Weights of a small GPT-style language model, trained from scratch on English Wikipedia: local attention windows.
Each number is 128 + 24 x the weight over its row's rms, rounded and kept within 0 to 255. Layers, rows and columns count from 0. The size above them is the row's rms in percent of the matrix's.

# layer 6 MLP down (transposed), 512x192, rms 0.095, rows 322-324, columns 0-191
size [112 102  94]
[[160 104 100  94 105  99 121 141 162 102 144 135 127 167 159 133 160 140 172 135  83 116 125 125 105  73 134 114 164  96 119 112 135  95 167 139 121 118 167 152 132 131 123 126 162 164 146 107 136  92 151 164 120 141 113 105 109 152 113 125 136 106 179 135 130 171  91 126 136 182 111 141 108 112 128 148 112 189 124 154 131 165 108 141 129 124  90 100 130 126 134 145 124 120 124 103 174 168  87 123 122 163 115 130 125 149 101 117 117 157  91 117 149 199 127 156 120 136 103 145  96 134 153 124 120 150 101 128 136 103 129 122 123 144 102 161 161 117 131 133 161 150 135 146 104 136 132 148 128  90 116 147 121 117 199 160 174 144 147 113 112 126 129 106 139 113 148 103 101 136 146 158 134 108 141 155 172 120 112 124 100 104 127 117  96 110 100  87 110 101 163 115]
 [137  92 104 126 117 145 112 128 109 124  97 113 116 118 111 111 166 107 119 146 135 113 155 153 156 142 125 139 161 112 126 131  95 104 107  98 127  84 123  66 150 144  92  92 141 164 128  94 149 128 142 114 130 125 138 122 137 165 136 162 140 172 129 126 131 139 152 118 111  97 116 114 140 148 146 149 135 116 151 123 144  78 119 118 118 143 167 136 142 130 131  71 103 114 101 111 142  88 120 100 105 147 127 157 116 126 129 109 135 136 138 131  76  84 135 153 139 117 134 180 150  94 132 149 139 134 156  78 129 158 108 103 100  93 141 101 166 143 102 122 125 136 139 139 141  85  62 169  85  90  98 107 143 110  74 108 155 120 140 133  81 122 149 141 126  91  97 134 158  84 119 122 140 114 112 135 110 142 143 125 126 146 158 137 138 114 121 182 163 138  84 180]
 [122 115 128 114  72  92 153 135 163 140  85 125 111 141  83 182  96 144  90 164 149 122 126 132 118 113 106 155 134 164 104 127 129 141 119 132 136  98 145 161 123 109 125 113 145 173 139 183 139 168 110 117 131 159 125 125 117 130 126 163  94 112 145 102 141  83 134 121 125 137 122 124 135 192  92  87 133 102 125  80 126  72 129 144 175 116 139 155 137  92 110 101 117  78 101 144 119 105 110 130 147 134 164 124 130 122 106  96 133 108 129 125 140 124 148  77 182 135 122 110 159 165  83 114 133 126 138 155 139 124 148 141 128 116 107 137  98 151 151 116  92 151 125 141 148 161  90 124 128  77 133 106 153 121 129 144 120  93 139 114 131 155 154 126 131 124 149 129 150 135 136 144 170 129  96 159  63 102 130 111 132 103 119  92 113 131  99  98 119 113 134  92]]
# layer 6 MLP gate, 512x192, rms 0.0962, rows 323-325, columns 0-191
size [106 101 106]
[[132 150 125 129 136 137 108 130 109 139 104  89 136 125  96 157  88  82  98 122 127 149 155 116 144 138 156 128 111  96 133 131 150 140 130 109 133 133 169 165 128 111 131  84  97 105 113 186 171 127 144 169  94 100 131 140 114 129 129  89 154 172 156  83 154  95 116 118 114 151 111  95 126 164 165 136 117 131 134 126 101 116 160 147 105 128 104 152 106 134 115  77 126 126 106 126 137  90 111 114 103 126 142 166 129 134 102  97 129  64 111 123  89 130 130 103 120 188 109 172 131 112 163 143 129  84 132 145 150 127  88 100 165  83 152 123 160 128 132 109 135 143 102 121 149 140 130 140 149 105 124 114 119 139 127  99 123 147 157 161 101 125 149 145 149 142 140 131 187  86 145 172  98 155  99 118 180 114 138 122 147 150 110 126 171 130 168 135 120 124 147 136]
 [138 125 107 136 114 142 121 139 118 150 129 145 145  91 124 143 151 142 152 110 149  94 103 124  75 103  98 166 167 108 133  88 101 125 128 125  85 172 126 157 121 136 133 140 130 103 105 138 101 106 112 147  81 108 112 158 118 139 149 156 125 151  97 158 132 119  73  97 160 163 138 114 138 119 104  99 116 156 125 128 143 100 150 157 111 128  83 151 103 139 120 121 162 153 145 141 145 115 149 111  72  74 108 141 132 123 161 132 117  89  89  80  98 140 138 132 115 130 189 149 198 127 133 119 105 152 155  93 151 120 144 142 158  88 121 138 106 154 107 126 161 124 108 122 131 134 135 131 121 111 150 111 153 155  99 129  95 160 122 128 175 119 104 105 136 155 127 159  62  95 164 124 116 131 115 150 127 162 149 117 135 107 151 168 107 120 133 158 144 117 112 131]
 [162 144 117 148 102 138 110 130 152 191 184 141 149 100 131 141  90 122 102 165 150 157 176 139 138 117 166 161 138 132 106 126 116 135 161 134 108  41 135 134 109 134 123 132 126 120 118 116 112 118 123 159 137 132  94 114 152 138 144 104 135  93 162 156 163 129 129 194 157 143 103  92 112 126 141 108 151 168 102 110 146 160 127 129 123 160 140 162 133 120 142 122 117 130 111 138 149 152 106 112 160 131 121  79 138 139 146 118 134 139 146 105 144 177 132 116  90 167 132 136 130 148 102 155 121 160 174 124 138 129 128 108 157 149 150  98 100 123  94  84  91 132 111 134 153 110 129 134 112  91 137 162 154 109 114 123  97 141  97  95 134 125 150 117  90 149 153 146 119 134 131 145 158 149 134 163 158 116 129 114 122 104 101 125 137 134 110 129 115 177 179  70]]
# layer 6 MLP up, 512x192, rms 0.0979, rows 323-324, columns 0-191
size [104  94]
[[152 119 139 102 132 121 123 133 131 139 155 124  89 168  98 102  97  93  95 159 104 121 128 119 122  98 151 113 136 109  91 136 154 110  85 122 127 136 124 168 134 126 157 132 126 135 122 151 131 103 107 113 119 138 150 145 151  88  98  92 128 139 171 122 122 101 144 142 113 150 122  97  98 130 149 151 176 149 142 123 142 111 135 117 120  82 113 180 129 163 146 109 110  80 120 119 139 115  92 105 142 126 119 109 125 139 138  86 145 147 113 139 139 123  85 117 121 124 140  96 157 113 150 127 147 116 170  82 161 140 112  90 181 134 147  80 161 156 136 118 139 169  97  87 106  92 150 127 126  56 153 147 136 147 141  96 121 102 171 181 111 156 151 112 163 158 176  79 138 112 134 124 116 126 143 113 135 150  92 129 104 146 161 111 151 151 127 131 164 118 110 139]
 [116 108 140 129 121 131 113 120 148 130 147 117 172 109 108 153 112 159 132 123 121 103 122 157 155 122 125 132 145 133 138  98  96  93 126 127  89  95 169 153  87 173 103  57 168 121 120 150 144 142 144 162 126 128 100 124 132 122 137 105 132 138 114 138 147 105 113 127 123 143 136  70 157 104 119 115 122 190 154 145 103 130 124 157 101 161 145 172 138 171 109 146 128 164 135 140 108 138  86 110 140 134 129 178 180 156 126 138 102 126 101 126 151 126 127 116  61 124 134 156 148  97 171 128 135 108 119 107 107 130 126 125 113 126 133 128 133 119 112  70 175 100 124 106 139  86  96 140 164 108 164 115 127 149 149 140 127 106 136 142 129  95 122 115 139 132  82 161 118 126 163 104 139 180 176 131 135 141 100 110 129  97 157 130 154 156 120 170 132 151  87 147]]